Each number is 500 + 25 x the weight over its row's rms, rounded and kept within 0 to 999. Layers, rows and columns count from 0. Numbers have three digits each. The size before them is the row's rms in percent of the matrix's.

# layer 3 attention key, 192x224, rms 0.184, rows 146-191, columns 0-111
092:517502498456519499514470508491516543466517500515503463517559473451490500450475491522497519496504544537490526518494496493514484483504504514539491529445510521468474488497471492522539479484512484513511481482456469475517500517517485536480540518521471536515450497507493518543488535491488545481474510524513523503503500469490492530480549481558
087:513493461468471471487498470506484493484523467511503467481443482482504485488478493545491532479501512527461514503515509489527514443552491476490497471468502453537517519491472525491511484470512499493514534523446467503497477483524530543495480434496461517528475501497532494503517524435474490523465473465475485465509488486497477509473498496571
084:472510512504510529528514506539498501554513519503509538469488469532528519484527518453466514510466527519499475557494468534460507510508476497501557458490486465529456497468505473481511509495543476539477496504522465510509532483469508529459494511506519463534513493527449506489487536504526468510500506481500489511481457505471502515494460503533
093:542578489511499485501537462511553493493499486520497507477499440504489493514494433460545486504476479477496514450494538534522482500444495498509490503482466489458526542510480496502485472513482478537462493488499523498482456530512456442539503512502521499515493506520467518500464511488513476512510494494523473517493536518505529458504546477506
095:520509489527478500466499463484522524511537514465491501513466475483552519493524483512481516505447490515539508533507468493471565508482454520465509527487505523481503467496494466472515498496488526521495512504507520525503461480494469542460540507555494522471464481548492521479474495496538525495487484504501464459481484496490482512512515459475
084:541513507508468508477504511490524521504483472537522519484472502543505473523544500487445527478491513521461510520500510564472534498478539501551550528500529470521500490470534505533487535490475482504525531533478485556503451484489522516503494478513463520484463515494499464509491470528468472484485531498536500495489490498482472474571518518496
096:493517508514528493477516508482528545521460503541494477500483489518533516546472529517509465536531500535508539477490494509495522482512454480496543482521490519468470468490476483561512513470507524534488489478553509528505502543547488535490490545472512492462517469498519481473468454577527497530500491478534485483483509477493504485503490519510
102:490470518464496511480537499486504506464479506480480482509498462496508530474476500522521491450471462516522518526480524480493522484487489468474534501557494501504522457479463438578468492507499510465505512566498523483485489485497511473466479496503473491468520494511506494454487468520493482493484488461524489534482495504530476502509493540508
086:517461536476478488513539528485497498523456496496502438570485499482532473501424510496474524550471484529499497475480505457529469472492515499545510499492523538483530506461528513486531512528495495487446507482534475505513532510510481510507496467479532487504554480479514479496491538517484520520505496467450490461509461483471509514443465550486
099:487476543487486504510491448492511494484543527510485511514513476493452505511511524497461488492482501495493494495483504488502499511450495490471510521478526509483484539535462494450496544486481474494470485506472500462523516526531471514493560470471532528502494551479523554528521474548477526459510499502504482471517499500478521501479469495494
095:443492527534521443508513549474546488537523483480530544486486499528487469483519488502516489482514499538473494462474488448486503524462531531482477481521497474526505466524512511534478475531504493474484469449482508485471491490489514529557437522481495511494535498471509528516482533528481502559533510493507488514546510502493480478506484510468
091:473463483528531528500558492481515505507481497518509475501498481502486474507471468500499537511513473504528478501480500444540508481541530464550446512524463513488506496506508492521539524498487467488494522519514490512463483503535536480529479506509485489499492494482489499508469481421488527500510491486505483540514492531519470471500540540514
092:464480431521557522468514491488467490485525504495521503512469519483550457522512542496537485518537488538505486521530498520536502514525509498517491523502512523543495461497524473480484519506481517519493513506522477505472480461511421500508507518508501514490456520498517499506465475528524483485530468496492530530489484478452470488526463471538
089:507491517507512436507492504501538533463506485535517515515476540496512503507450465505514533492514552517489503508521547479495497528505491468543513525480488486496513515482493467552509494489494522496509510471494518461487482500478502516521488489483497500499515502523512485486434482490537505535468493467482516452490499495460499504452494489494
092:516427474519494484484484496457519491510491485516540504511467513528464486474494492510471485461488475545539483484528536509491484493475479498497482526522461480507495479488491471503521477464483522521478474511533485511477490471519507516506465524487494527491529483461452508509529522521557538546505442497488483493578545494515533488489553505494
082:503478493519528502530498527490505499522457524455518474539486483516540497556477453518536514476467480486529483458528527509512462528518488529513524459463498511529513472472450487475519459482485499497513513495489551470516501482510473516547508504495496559486488505469488486508475481523482493519495519471485482495501492521470497511542490521509
094:545491466495507449535499500480489516500533524499506506520482492484469533538505492547523511460515514504462484475511486499513519503529502535455490490445534491497480501514510521452535433514499459459476550510498525501523506455480493496514485534504503487489465545508494499539541509518485509521525486532508546489531500436496524493480500481475
094:496499475524518495506502492505515487511514505467523500479480480545498484526470533524502534492496536484482521508500551498478466457476510482488509558499481524522496461499474456535536504499493533495492502507481514476508508476520518506458518453502477500492534468511460488468496536516514511534500518511515475504557480517492507505537476522500
093:541490465463444526467484477532480506466495501506510490528546480475493537488506471487531530525484467518537525526477499508544479480497495475507476553501532490474498527498484537493469480525546510542521495519472487495491553490530480447498519543517533501440465549484481491510463491499481516501475519434507465496481526509510482477474491519513
100:494528529473519455530497481549500515457532497491504514525477510446544497482515516476531485541472494478492511495507517488465462485528489479513494498467488496494489461559509494483481483503471518514555510499499476458502531519528495470483505531518539552505478495414524503551492487417510557509495510475490488486439510520473479517460468516477
086:478486471486471480527466490520459507496491516467470511469454483486479508507507505464495469483433521456484483486524481529510507498457488457501500496532506472557517505498514509471484475486544513472531469530467483527534507513470491505487474537528497529526473543491484516483487551512528502454489496473477516454515483496460471493453495463543
095:554464511518490472489477456510513453491515521483472502492496471466494495473506479505487452475489538490498432484532469478545486487480485558469551506540505474543471489489488491529531508497467454501507523456500514549512479511496482488496492522483526544540531495505525499526515475500542482484501489524495518527485497504517507554507533490510
096:502514522503477513537512522516502481529499477476503547493500483516484483439531491516501494489519478558510525477473489473537505499514508496464512511509500501486453458529515532466489510479479504558494500496492476485486459518503543553505489498547550502540523483497481488521526477492545538498494543542486513505511481511522506507550486520506
088:439526514489473498459513501496495484516565528531518502485465501523508453517484486490461472523476497492476519491503556551497568502465451514514499514485480541487508521511477486485455528557499522506499540495552482524489467522491469525518477520521493526515490513517481500498506482505521519478485452494531486491503483503519466506491476480488
092:495493485517498547450546487474501459511473502498540542513446539532539491534481554478509481517499484488510482526478490545525538470499489531523493516508489562473493532475456472510506501567490519492493485513518499495515490522458496512486492515485508523479513461513469454503488456537523505517521512484480479465482509541484517543514528553492
090:489483491526495494496509541502500488506487495455506488519436501506553463507479562508508503494475470444505519515544495527489471480445484503517474492511487510543503519518480528512519478526498537483439512508507522466477507488520482473459506468482532493477534460503489438524474487470520496504543480509435482492518517538475472502516469504494
092:480471488516521465495517459481496515515482530491499449508514524497488499514535553499507482478500517535499503490523520468509485490474470533513532546560505469466511506480484512492485548522484519515492510518537553514503510515541515544504543474533491544504416497540483495475496486546514505527537466467485496480506477498536526469485460531494
086:527516506532473524460465496505500452507515434520500486530475509519465467482525513514503497480474496468479543442513493502507526446486494504542484532481554511534498516470496522478507505533519507480507454508534536457463521492470519482493507524467499490513477482503513459465466521506492519497517497463536474508478521556515500497498536495507
096:517494465469482502551480481497501512508486465477505505480506488464517563472509469473487462481522489488499476490493514489497529559492466498510504472490517533483455517457548469472480486536470519455513500501469476488490492531473514476500517446466468446537490533502520464514517507528533496480493501532490481530508494514464514485530463477505
081:517506512524504499527511539471553489492521478469442448511513477511463508539486483514496463530494523520507472509506534500518460552537467472528499541512514531513459508490515511513507518521493522510462482481502542499509470477488515489472473499469501514482492494495438513449482515552520478490512502509482515572486523530496493453494478504489
092:531521505522528449546516493512486478480526564536484483529537481510542511510527491473490468493536501500496490494501484512481489521469505534518528533529465480517498537474499504509501436491484500529553514517466496490510524471499523540512455517520502490514500498478504491509510491461477466531498554473486508511503490517556528469524457512503
096:455470535500470500465489446545475502451520479491484491489487481507514490505479479543487526523495508489515497512490526516515483536479482483510504467497532473523467524518470542484472540493534494493490497532526479518483477510518487490530504442474528546457509519514519507515511467483522493479524512489488461492510510499519492538505505486514
096:506511501466497510474489510461543504467535523527504468531527521524508526487501501466474439488511530526503469504483485492463507529484505469506508521482480519496482474515529501513462514523481491455488525467544524508519454439480468521436484452498531513559492482510492501465504465512544495508580486470475536488501455468507488524536503504443
092:474546516520519494469470508563485492492536468502500467491440489524538515503545512483552534510487415499502501518468511496518530493498489461471515486474467534503459507489472493510516508522471446485478474523479530497473507466484504535496459459488482496484516463515428508544497481498478493515479558450483487521508535506486521500490533494511
095:538488479518506465512500500507531535510505461465524483574560477524478487535490522505521471490514482521503471498533527526507525507521525472497519489512491501506535510474521529516529467487485476495526492493469469510484507466465502482465470488533489519527517536524493530465509526529490527512469439544509529509500501521520494519543509511472
103:498520484493483492480539509529516492511517496513510521469483517463479519520514536490533503545520491458485544513512481496479462521546521447563474462533459481463469496549480536522477502496515484514522500496496532498481497504496483541483508510504510468502538490515518448509467500491486525554503508455504518496484503511535512510482482539508
084:468496487474483527521485494455497480520492464478514509488494500531489467486528525473542435525502482518543553497534444522459484490520502488492507530473458476535493519494509475532495511491506507463458491544534477489513499512507517479528498479498476465484508535496489529477466511514445502475479483491469478439454523468496518546483489497476
090:464542524527472496550512496484450530526528524519487496488437497507486498493506491521456511454526479505488488485525535562484533500484475486517513513470465504494552516511489510494445567524519452514503497519507494499485506523507540480468480537476514536493507541527526484514476532533509480513517478514462475512519510505472534530509491456484
088:482495466509554553496494496512503505484519487477517481523514493479509474495473542536479531518485488445473551488492505476479492478532523474501485465544479472548522490489501502483540481450499510497493476519487484496518499540472492471552498505498540513484561449401529514497494483487509521510528502506452545499505551520504476502498509556492
093:493508503529505516486486498473502478512519480483491488482479547504542496516541501523521525500525519459476502518465519530504531525512466520524516501479500469482497470518511600523473514491538484505503520482519513526522470535460506486524496476537536497480509448532526500522500536548524502490504502437489528549462526537511522552496520519471
095:471538533468520502463517508536461496490491503473467572483490466517479477476461521462518520519466492452461548522453507463513519463541498492450529478535474489559502515502513493476477533500500497542488502483485472502460523492513470470534493516481515488459494537498507496528460538494503521455488483506505492498481512525480535549502502495521
099:535535474493508493497514551489539511515465513474469515480508473476486521467488453528486552486505529492515522487500488488516472567471485468520478492471477498485465514565515494495496507488500471508507487478483474481515459460538548487521456485509498469529469533559460503497545526493535545537492519497538453485506552485521457527509514519554
089:502491536531496533484488542484535486528494464501462459464501508486504521481464501487559503555450504545536477498483476505509520495490541458487522545474520484494484477523529526494493539483490523469496475474524488493464513506514498476513525503494532554487486489539511484490514478544491488462490481508497507489497474492482519512489491462548
088:500507461542501517535519515449539535493524494521542516518510477500486460487547514509500499472494553516546478461486491524477542477468516524484484490539497470496531511526476523485493522496473510512498515490439521491477470533481489522463519473501506498488509518533500516575499502491505558475471480483501563456515494462539514495463468502465
101:566533498498497489477506477491535453487477494534517508490523519508461480502525517473527498514510507477537528474451487474525502499537497502521525462495487463465503486471490460458503532524454505497502502488489555534521522498502459462503526495509515475441514530474532455528462507471479509511480506513514483502490428538467519523462493551492
099:472496474475541457453530509462523476487520512467460497471485502482471479532512518506538493521508471469500471484484525519476491493515473488502476480449448493485519458492479510482517473498502445510473519467498485509471503493504494501506436471485521495507496497449523508486488514477525488516496514473498482547526476462481499506460474498471
# layer 3 attention query, 192x224, rms 0.197, rows 147-191, columns 0-111
089:484508510542503480519519521552506513523492477517475468490474541500508536494508517498465541455416520493499528481511483521487453476460498482500514503509483508491473531568460539507550493507521480484499481496490518519505511474486502517468539565499488541490514509529468505557497524478517530461469518476501486491441560489523500507496509472543
087:498523522518488500517504538520495484499513528529488520455485549490525475500475522488469453470509526445486463490511486505519509536517487541499523534507444503490504507475487508492522536511478509502531477485478490516520512555506518449508520512510496503515502495500547491468503516525520442448443539452494503484481437504504514499491477457504
102:517515537482501436491478462488486484477513502540529497503531508473496537515450491528489511477513479475491570485516510505548525463510529465509504482510501461466500492503544487514503509477516510527507531517501515497499529473486504495482483501451476544466465513500508458515521477502535534560481505517494485517505518526518497508451517566536
106:479454508501473494497490501521522540554510468507469475496482507481472455504474458532496525492522463482454470512512509512473538505526465526534525457521487449474506515511500509513463549517521492489509472503451528502524452467510509530511509460543507503504520490488490489473482486496489466538512508531528504482534487472515538506521519488466
096:469467500513488502463551504452494522509496513509517465512502512510513520540477491556523468516508461508485492497494504516469527502559495506474495466493447534568534532487491485494495485454504538460523544536525530520527466516501506501465525495492528513485493531496454469472526476455502461533502462452511498495512488516518514524515525520427
096:510529484481454515440487577484481509501497528469485549465506512487509558499485502510476507485478509511502506461480527530457489540509519521536510502467504502515523465498509466512530544513516520562515470506502540470511475474468531505495503419523503466498535485529458540443472523499544494553497520465522473524508467495486519501518523560450
100:504518465520509493520505530483481519494514511525480489498467491502504500527463475466510512516454489543523475479472529490512476529520539485500527510505511476476515518506545491506479496441485500523497523482489529550475457488486492544499465452461493522512531550478485523480468501476519495514527483461534481493498517460559487502512533556515
093:513477493500531495520499508466512519483486519475458463478508489491515539491459457507499487488481537509523489497448504476501483529542478523496538498479507488527465477519444497504474514468478502502500518481493491487492466508512481461444494530526464479477461500487491489494466465490556486491510485520523504493525549525463489514490514492554
097:506506528495482496475505496486490504546507513502529527489524507507502514508465561493519456528519530467523474529511476469487512473496498497565529552548475457502487513468477493470536511556508508518490439499557501528485517484497468487462480500489483544525507479464495498526540491488499510522513501523475508484474467494519483501465523454529
096:512487472485517483492462506461501461456522516481515487473481488482491536474496496467542520516467491471486495480493526516478499460517476523508518503475521498494513510516492545445480472469533449513534484470506486446500514531520536537517489452504506544501545525512486468494496505477522530477506518458476540482534478464479508488489489524474
090:517466462477492463482531503476520470458486510499477501486500490511499539543482470520475548475485468494474569542520552529501507484520533486465495520487513512524495496531511503527490476497493508476518551466505524518475498536527498498481510471518469489501492515492510463480497517486457493540515472488487530479496545484524505488507544516517
096:487505530505519492520508491499502545499489490475483507522474521481511514475497542534509517483522481531497488515518536482504541495510543480508467516521462520480518477460527480525536488542499514447467504529560499516528489469507478533464458509470512485508469511471479516483522507491462507466540525453508480506517447499483537563499512487473
093:506531492542476493507499455522492529473507490469487524540500441498505513478480497500467486490503504448489456469500507515476508523482514444482487527496489511525502533503480546470466469491510481491485479508489494546513495482472511462460452491476535540518538449498489514518468501537555489528521521509510501523464512499479507479497506494539
092:513491527538487484478470519487525498460501539492525496506482503496468543522471497552506501508484526542502494471453539536509459512484512507476509544519494499513510500538474534508520469481515493500481502497491502499487515481511541484510496510501480516521508519521485548482516475527502457468529555513458515520497490543519481456493459539454
089:501493503504513460513473552480503503465479492479532500510501483500468487465469476526468474478504562499511511480508476515527469505500497533503486489510492482475493518472504515492524522501522510498486520494528473504484519518500527532515502498487532515523531528554530495492488541518502503516516485488492565502511559499460502466468472514454
097:512516496519541503547524525469509454485515459508497425497463478482502506534548472464533488480463506521502471484475482530460529484509491543502502475432515497479489497532500537490531460511466515483481494474474445514479471504513523515501503506516493516527488500485481509544478513490500477482542488522451532524482519490459544494466499479470
096:473525515458496475513496479450487494495531491482516502530506506444496509496452464482489532518470521527534512473501490517457458531566466445482486486554487513507471490490506476482480498510549496513517454510483528514517502478550533541485483503500531505513517496482463501518462538529524500497514535487503520520490496484474479461512481549511
106:543500515516499496506468524538508484465481511494490474536507515514484457487522510503513503536501493506502543477530512475483488520500512485482490554526511490472438496499492475495500523506475505508514451518527510480470537465462527525493504492531480469490479471493510518487500508458457512530505489462507518473456500499510487522487453498553
107:534502503498496490513480497538519528488539491494499506534505519503494460524499474485517500510497486462495518471475509470509523461457506506506512518515485530536472514462487533527510514520503456494505490434494520509466494517519520510522528464468519523510480443531524503532439472449513532481534498457545490486478539468511485491485477492533
082:470500529529494513507489499531517512503515467508477475541485512468516487503524523534481489497492483484523459534506524492480524472475499545471506508516475508511539512506474519503526559501498483503518516512480463506479538497497481492488503524509543493511475528477510495513510512487536461469572460462506495525494481517548515548482504489469
092:482499471553500491529529513498524491533445489532472528509496504469573474492482556520477504501510481497473469480463510500524521465455516489514525475510523484485510487501529509514536473497543496495447452500496478526493518519501496449526509521504509528504487481509514528515529510481524434490504492486449543520506545498508519421490528490489
100:551496493509530492475508493515506529503518513514504485441522523472496520543535509445503501499448473494527470472486478485525517541466495518471513484546546504493525512491504558493481491491537463505510460473516503491538536507530528471503515522522502507534506527473549538500510527513480530479504508492485514518512459464502520485491499473448
091:504453549512504535466518500468490521531507508528506501483487533542524516502517522541529468492511487475498469507514518487476503464483477487550519492492450482515498461439491492513496516459518513492484446518513537466504503437503477435473484513480518511537517485483498511466504464555493523465520526513559452491524495457485518510478489486512
104:508488503519483526483524541483482540525530480513498501533464466510495480533502491551476486479502483507515520505486513507457500510557490483502498460508480502485571465496537467506530462438508498471513529519519515520480483461499529485449467487472487477484491476511454502499482480484456426533516512520481541537509486531481512454533532493458
091:493515471527495504546463510498501520461506489502499488565486500484517466512453459496509495483509507488479519472464518524483497506503542523512531525505489535481469529502481498496510509526486539448533524514514489489483499496517546514520445462489531494470522457501471490507487484498474468506534517501442526522468497560490493524504497499485
092:519469531497472527478522497497496524525495508491497463507507500586517540462528529508506533495497465558548546448467511524488492489513485532528487554480513479489514508493492563487491511475498472480438491523522497500443480442506476492498477528499470513500544511479486489479536508496490475492507544490502481491496493526529494491526493526465
091:510509494510484497537505507507500557476506496511469486504473481486540507485475487456533491513561476491502530518494574548513452546514482495521485528498522484530505512515492436526496483487490541518565484499510523471535497496497478479491449502486505562475511454508470461537495498520453490534514505494477464488507536529475483488483487523518
094:533529533511509489504471553509480501538499489503541580526515493483491512498516526512512495520496505514499501521489525501485517529496523492493492532524500521498513497517533478485476493544477493499491487435501538521519510532490524467552505478513528507503484534537507521478452478555524479474505519516538536499570508502468509502453478480495
090:507475522521519491486549501448472470458482492497472483475482452443531521489420481527543525525487491494540532497457506468499489517505491512499489498463484484464483478522546456490516470486484462561515514468517507452514466486524510493532481535494485487481499496510513503520493497525509471525513484522483446483523465489452478461539482534476
089:493521510503530493495485507534519461489463476489463500472475480478462513479503441504508518484481487501500432506509498517544500505496556492452514496488491485498479478498535551482521503479491504489467493528501501513521529519484563528501540475461549474498505551478506517473495542495538479492482484498521513503466529496481471476575523485483
105:470517474501481488481456499495485520516461508506565504520523506504470451504513524500509485491503475467486559474552499510488526439514481510561468522529463520520522500485471505456498512512521506563491496518507555476487499487487469482488450500505501543488502462497547492457526505476508557513513472511493501500461505510501500493480526483514
103:459463518537509463507457486481509505529513522474526490475465485486536532518471517491540450487495489527531488518510483505467485480482513524482492488458501496499547472511506504528522486498514477471509507503547484494536498524501490463492498502518490474510490509433500490464489491494525442523493483515494477537527434456456469497537526486452
088:489494491544510508529511496516461483496518511488539520484468510449521469491511499514488521515486499483515536513522503492547517469513439482530470476477463476474509490492508531515532492508515488532487512569490477474526538475462493515513454514501534496484541466490501494505467524431492528479480517501502502566505530483512509509506512511504
102:488503507524512486483495486448485480482518518545516496503502483475456502445478464482482464476497493507479509500493527508497470488502504567474492542501478499500520526522517501492481485452467505513501528513441519515503434523478497523464514503493514456508435496448485512497491489501524485462542503510468532450531503501503557462517505512481
113:518489486479510536486532506539482498511480475525491519514539481540524489487505488455534529497499515502477553521478505471556537477509525484472471549505522492509547508514480498518548479486491514493508508492513500475521492521539511528516496476520431485508451459500518477511506525509476522495475477483521512487486518512550447478509468489537
089:486482510498483487463486516518503504503467566509536462501498516485474506514466533527451487508508509492490475489543516458520514479514480448494467488503507484480482497484450542480503477539513499500503477436494530506549483497509460553455458511522481512465477499506472456467534482505505521500501482494519492500471497497503504501463489493472
097:489490518525479526448480450527524506498484486487503475510495507499467516501485536496480491527537490476476496516512499541502483500484501503527555488500493494504481517497475520496516514523472507496456546505554527474510468498474483497497503465507525472476534505548461508532524474530530453477468545537511516532528504508477504477494513499502
094:477522505476495487488496484517456513436496505498474482481464503507503430475509477498509484509508539473499482528525463471506472468486542542495466499506512501484463515476454532538476541479531467543476487497502466488477497459500499491448478504518487511509499475500475519545507500477472540464484492467467481470502506482513463526444498482521
102:481482494479511505484538529491524484513534483529469474456506494517469457502528451520472493479499467489494486470487491485497535490495508505500521459486471525525502482505489474505504509476512523491461480498494494512496492441526481494532480558535504484488543486501476487470495473490503461500508502567504515486541497472526495519520494493424
099:527501493504531512514515521519512505511471519507524508518520529503534522557509545505518477495473544447528456528478489493541510502499498531519514509554507503491457525457505473498544505452521499534504496553538485485498529464475457488448482526459516502477493474498495529519507489467472524424491536472492485501526498482495492448477504497513
105:535498485508491503517479467531506450515494473523524527467535495487513541491495435503491511500481506462504509490476536528497475519511452480524461507464552476509472508509496492531481481535508480549512507492499529482561494507490496465530511491507452474512482497488494500466513501507515514501466451530513461531488525465472553471465493479475
099:510488510475451478512469468511459502473484565528507480498485473536492502515495512488510498509501526492527559435503520469521473503464462508538481467498515518483480511499508488472468569529511531514482513510528540510511507503513435515447482507482479474506501492490527524534528509503468500510499535498492497489532484519531492514495492522499
094:491480522484456452464521474547471483507513492513498517526541498472475496530488496471460456449489478531462474486527519551500498498561501484464551453542501499489506509505462571490506485485491501495497513550487535507485467501506497559510516491506497516485485543494499463500544512500491529498564482521491480481464476539534490493523495518518
105:526511527510492504481510504476510532547484485447511489504553477508523492475494531455555488546510493468457533493472471471493467478508503537483480499507542531455462526463483494479505466517493495512477491464493475457489549518526440486521505528477469491534482466469473473519482513514465523527506540488497520511476541519523496454502494526492
101:494519495495532496522523454539516489512554525527534473525529504464512486495511505441529502522499513460532506476541510468507509489488518504494514496507482518482501504507492507512489458563510485542500509485477494463466481490498476507556489504478504516486465467517495492520482489484513568483517542522497479486503502513509475485514497484519
# layer 3 attention value, 192x224, rms 0.216, rows 128-144, columns 0-111
108:506467491531526505547501507574468508488524478497506530485473501486504523493522499500495507481512557501499519531469463513519481512511528525492492505544483503501502510467509519477486496483523491545508502497520534511517486486477582549519527481507532488496505490543530521446497491473507440508514505499513490526515477492491501481493514477474
109:485498451535527530552492503494486463489495516480537480484496503528484506529499508481447487483515500504430520498481505509481528448507516522538526504464537522522491508512497493470508510533522524495532533516508482514548480469502516490502492526511521501504463478491453507514518505485502487484494505484516498454475525522483547533505527494507
104:484476490445529518488526547456492489496515500536455512517479514497517495450510491524483507509470473457517536518491543547486501482469502501441462456500503493545444494444536511483531514476553477548502518522497560515469508523505523479512548577484518488514522516533503518485513533511479545493500494501559496483520485464537514476483511480472
115:545482535490504531500493541533509507486512496522513508500459524515487511506473511490521537478473473548511511490464532523484485548497482560505493487505494535466537494504501522493452494485499536444498489529482529440520531490521510560460494510494519467454469478547503502489502485453464487514510489483480543495496466481447464477534527498531
110:521502517443463487468512495486523465461518510506476479513488483516488455527493483539528507533474487515538518530535551526470464503520503443458499534515505514463485504501510506509492495500484504493460501504496509525459503502511513501487498477441507487491539519532489495495508516516518495540495515504492520444494475550486472514550496517501
125:517528482515558487518508511523508584471477491459499509489467491504526484461488487515504511492468515465520510453549501487506512489470492480527509467513500487515496491486476508454494515499510518487527521484493503494523522487477522557544482512477501518506475504516551505483529545546498465473483474472510486502479495506529516493518509508467
103:491522505498487472486497531502530494521488531511526491525493476453520471498478477503521512553480503507555508488523485504498511531524508489500505539514493485506498483495513507472482539518462508522492493526498480515538542497519487575516490453482487494445482514452501537492482502514509457498489491505477504498497503538499508508524487479486
111:540527457491503523533501498510479497453541497518472554489495515523494523502486486497516478509506496473532498505488512524452510435457515490488479481446487496533491532505504545549535479534508526511489481529518488493503482503483511473493489477501533527502469519508501518511470533520538494536509508534508494487513537496491538500476552485488
108:508509519511461544521473468493527463473525497492500507504522439499490512508497458515511514491514557494482476493514530468517504531510481486472493481549488505508490480502531491480502507481525476485520504514524465505483502533483531462516488508536508509475537507558529479454448401500548480524450522512478474512470484504497489513517480494509
096:505485453478495446523524525530471489500507452482498461511495512497475547473538500474508451509476486511468539485478503506485476459486529525514513480510520563572487500481494506536531496510511502488521540498478442520500479480480520487543503501459535511504533471484477476459524519486485511515501508462536507508453468510471541468477522481483
105:494498466486478478515486544504516463500534471521506485547511477505458476524529501532489477498549561505496494475502499484499480530485517454474460501532509535453486459502537477473481516515485498530481471546504510579513452512488530504517451498497527490456477522460530523493480491507510483537505488525474501517493485497491517499546500479476
098:449461507553513466459462472482463482525476517503495527502509451478515499471492548479476550507484469517514502494479492501498501481523452514498502496482503491513472527522481487505521492486509502494463495476508483515516458460530527499443485536532489503568472509492534456497512534521473501449497497517521488518501504488506483477505502525513
094:501514526496476523522470531547521461509498503457483472495496482495484525506514458502516502488495529558513505503513470472533501445500488485502463543539521458514523489519523523576552516541482481498490463512506504483527505463519504483512507534451480488536480503480472498510485497505507521483497540505502502526530529467450459534508501483523
123:479488509493528540510511493527513511533515509502480478490540511502498480548494516505489528517487466507525496517490465509496453520496492497460488517548454501500460515500498513479471481486448540521483487508497521510495486536463437477456515494546539439471511497504481447486490521496487503497517453556493505517541462479478489516504498464516
109:473528474477462510518470488506506496497487511512536494514439473530534511471488529505525476554491507497546485475509523553477501469528504514491484521497518486520553504464531481497491481469515515499487514486473506477510487498554511485517550515524459511517478486508558535483493473529479536497456522446545520536542534482466532491499526510538
104:511513484452477525510488495496515521517541468518462484456527539504445483509482537497460504516506471489480515511479467480492461485502504500468474505524514490466505471483499517514476522487463477504469488516509485494512491526512546494489557504527516448522484487495500463514523504510489512498489480537485496487577458476513479508546529534470
109:506543449504534495485497537521444481430510498509497485522497548544521514544501524483498493504476491481540499512481524515463452502476528507475463503482504542497538491482508531506488519501508489502476516490524471543551462513509550478529529536473499461491492457512532504471505512511537502508483528512499515469501484503479530552517514459484
# layer 3 attention output (transposed), 192x224, rms 0.178, rows 128-144, columns 0-111
109:469503506513458481491515505464523467496507518499501465512509517495522491532512502532512461533499455539534506489523504509498555451497519471536496485477491532497466456532488502509524518528482512443494526507510508453484479524537464482463547494485484528554501506436488501522512478558485527493493477487536514514526523539491509523503491488483
105:499472526481497477479502494471521502511481449471492501523515500496504495480493494497518474519489504500563499504467526483523489535457463471475472504556464491463480494478509479542464474487478522529441499498499506534479532473514485513490489473478497513516550500509495508503499524505533532481493482497507493503535477457524511502500470517520
104:474514523517474481498472419477480520498485519490537480504489525515465518500503532505514496488554484541476518531507425500509496530490488500536510521473482518477531546509503476485502543532488520477501507501512510471536476468531532543465521457546479521478509514468499437475502504488528439559516503522461535514497485546474507470505490494517
107:468493495495492481479498449477511450467503470488484503477507495457501540507508510514498480547496494489491512477493493465522477467495519467469525487512526502524466474545510486481542480486497462527477471493491465535496471507496526460547534502493450519537511464412492488526545475528536534513498508478516501498466544530531471501483503497481
104:504515458520519503555513480538453521508484462520489473501464515509535516466528537471496518466512470504473504463487453488508514493476525528486512513478561485520501508497474498509552508485516498529537480482507481470496512528477499533525538533532483519487492494488509491535514496455498491463468487502475494545493517494506519478454515482527
125:481515557497476453492498472471467494525502542546482481505500511505497504510476522513515465519494504507529511515495485485526504462548532467521502542476494545489514520487501472536520508497484487497457504507515504485504514529514461472451498481512505482497454539489470516489509487477466545501502470519488523542533506502480443487464511489520
108:510486523494518507477531505526499480496469470517496483474492512523492507474519529489489496457498472481480496484490494510526488464479490477514478464456530517511544513519470518554503472467483472504489520491543472513505535486504512473523487552512481487519528529503488531509536483478467516470496464502525521532521499471494482484430570509512
106:499461497499484508511497494529503545510474541471516486519520513503481455513496512514528554499519501541509490507511504510522502557538506516523510532539513504464540484500490470481505515455536471504506496469483508478504489499492506514520520496497493513482511481545477494478508448494482518449494494472478491522496474524516509486508472495507
106:494479479488525452497521513513481568517462508493484508489497561495475514494521530453522520478508489492480522502491489503508510461498512517513511509500493519535488496517485528532504531500495502542484525508504516486495481492492456517494478504512495533533501488491496570525487543484497597508525504490505484480492509506490458536516489533516
101:480462481489498510457501445513521490505551519488506518528481501508554478501517501509489511490496476470494475500502506468470516485465496502497489480536457476429495506513507497477487474485455507452479479485484537493462505511499507498431521480539488498497482511523512519496461496536496519475538475565486512471530495474461535462474480509537
102:472495485525515506521535477548478533509503500493481475476464517477523495483497495503525525480451431462507484497478538496466533500528483513506550473524509481516536524509488514518492532500503479464492539516530481449449509479537515471454534508486483489526501490498496471550557493482491518462494523466513485486522488499501510482443493548518
095:540527542439489511541506544462520524498496482511488507517505507528509492513509502502514466482517498466493493531493503518526515508491507505537567503483498499551454528473517522478476536517491492509496512535501510505472551470463509488535526486484520507523488527492477481514441473508518475541529520491525517516471496512502480505485469504518
097:537513515534504519488523486511523480511523453518536513486494478484500478499487516466471514522538496451471488493519507544490510520522504537492554486492476483480500526504479531456474500430544502480516508507498527534436459532477452548455507494497459530447520510548497517482508529551492466474554489502525484507470458540498493529523498476500
122:508505485490459517506503521476482504490469491521518499505479463500488516506497525482537482502508473482473490456463514502511496466492529546525494483452526463509499498497518492530498510496532473426526514500512500513492498530487561517545491506460437548504486476555501501516487538504536495516512528464525515501468529519503487481480483504482
107:510475504533493494531503510504495500495516505486496509547499537492481476497491480514481511470545499495527495542481451502501515516499515509512519502528489506492481512529482472488532501520488465491447515533520488501444475482447499508510455525480478487501495495482532535506554475514523477516524481505450515510481529496511513487493489442464
105:472522485542518521486445528486492469514473455514515499497459441491533543477515454556536482495473518497488514480514541510513478515506489497501526529515435470540457524499508491517483517499543484529497497479504528504492489463489504541518439485437538499495519494548503496492506494487509487516480481485481480520438545497484529533466447471512
111:514512472496469487482471481486535500544472519495472479452454483500516490470535518527474491478502483496478487480467464466517519515496471519513520505560503469472486495564480487493498486517458478483489472518460536455503518509492466529545497468477478522500485515511480499532541472462493515490467479550505509525519511494520561466473492500512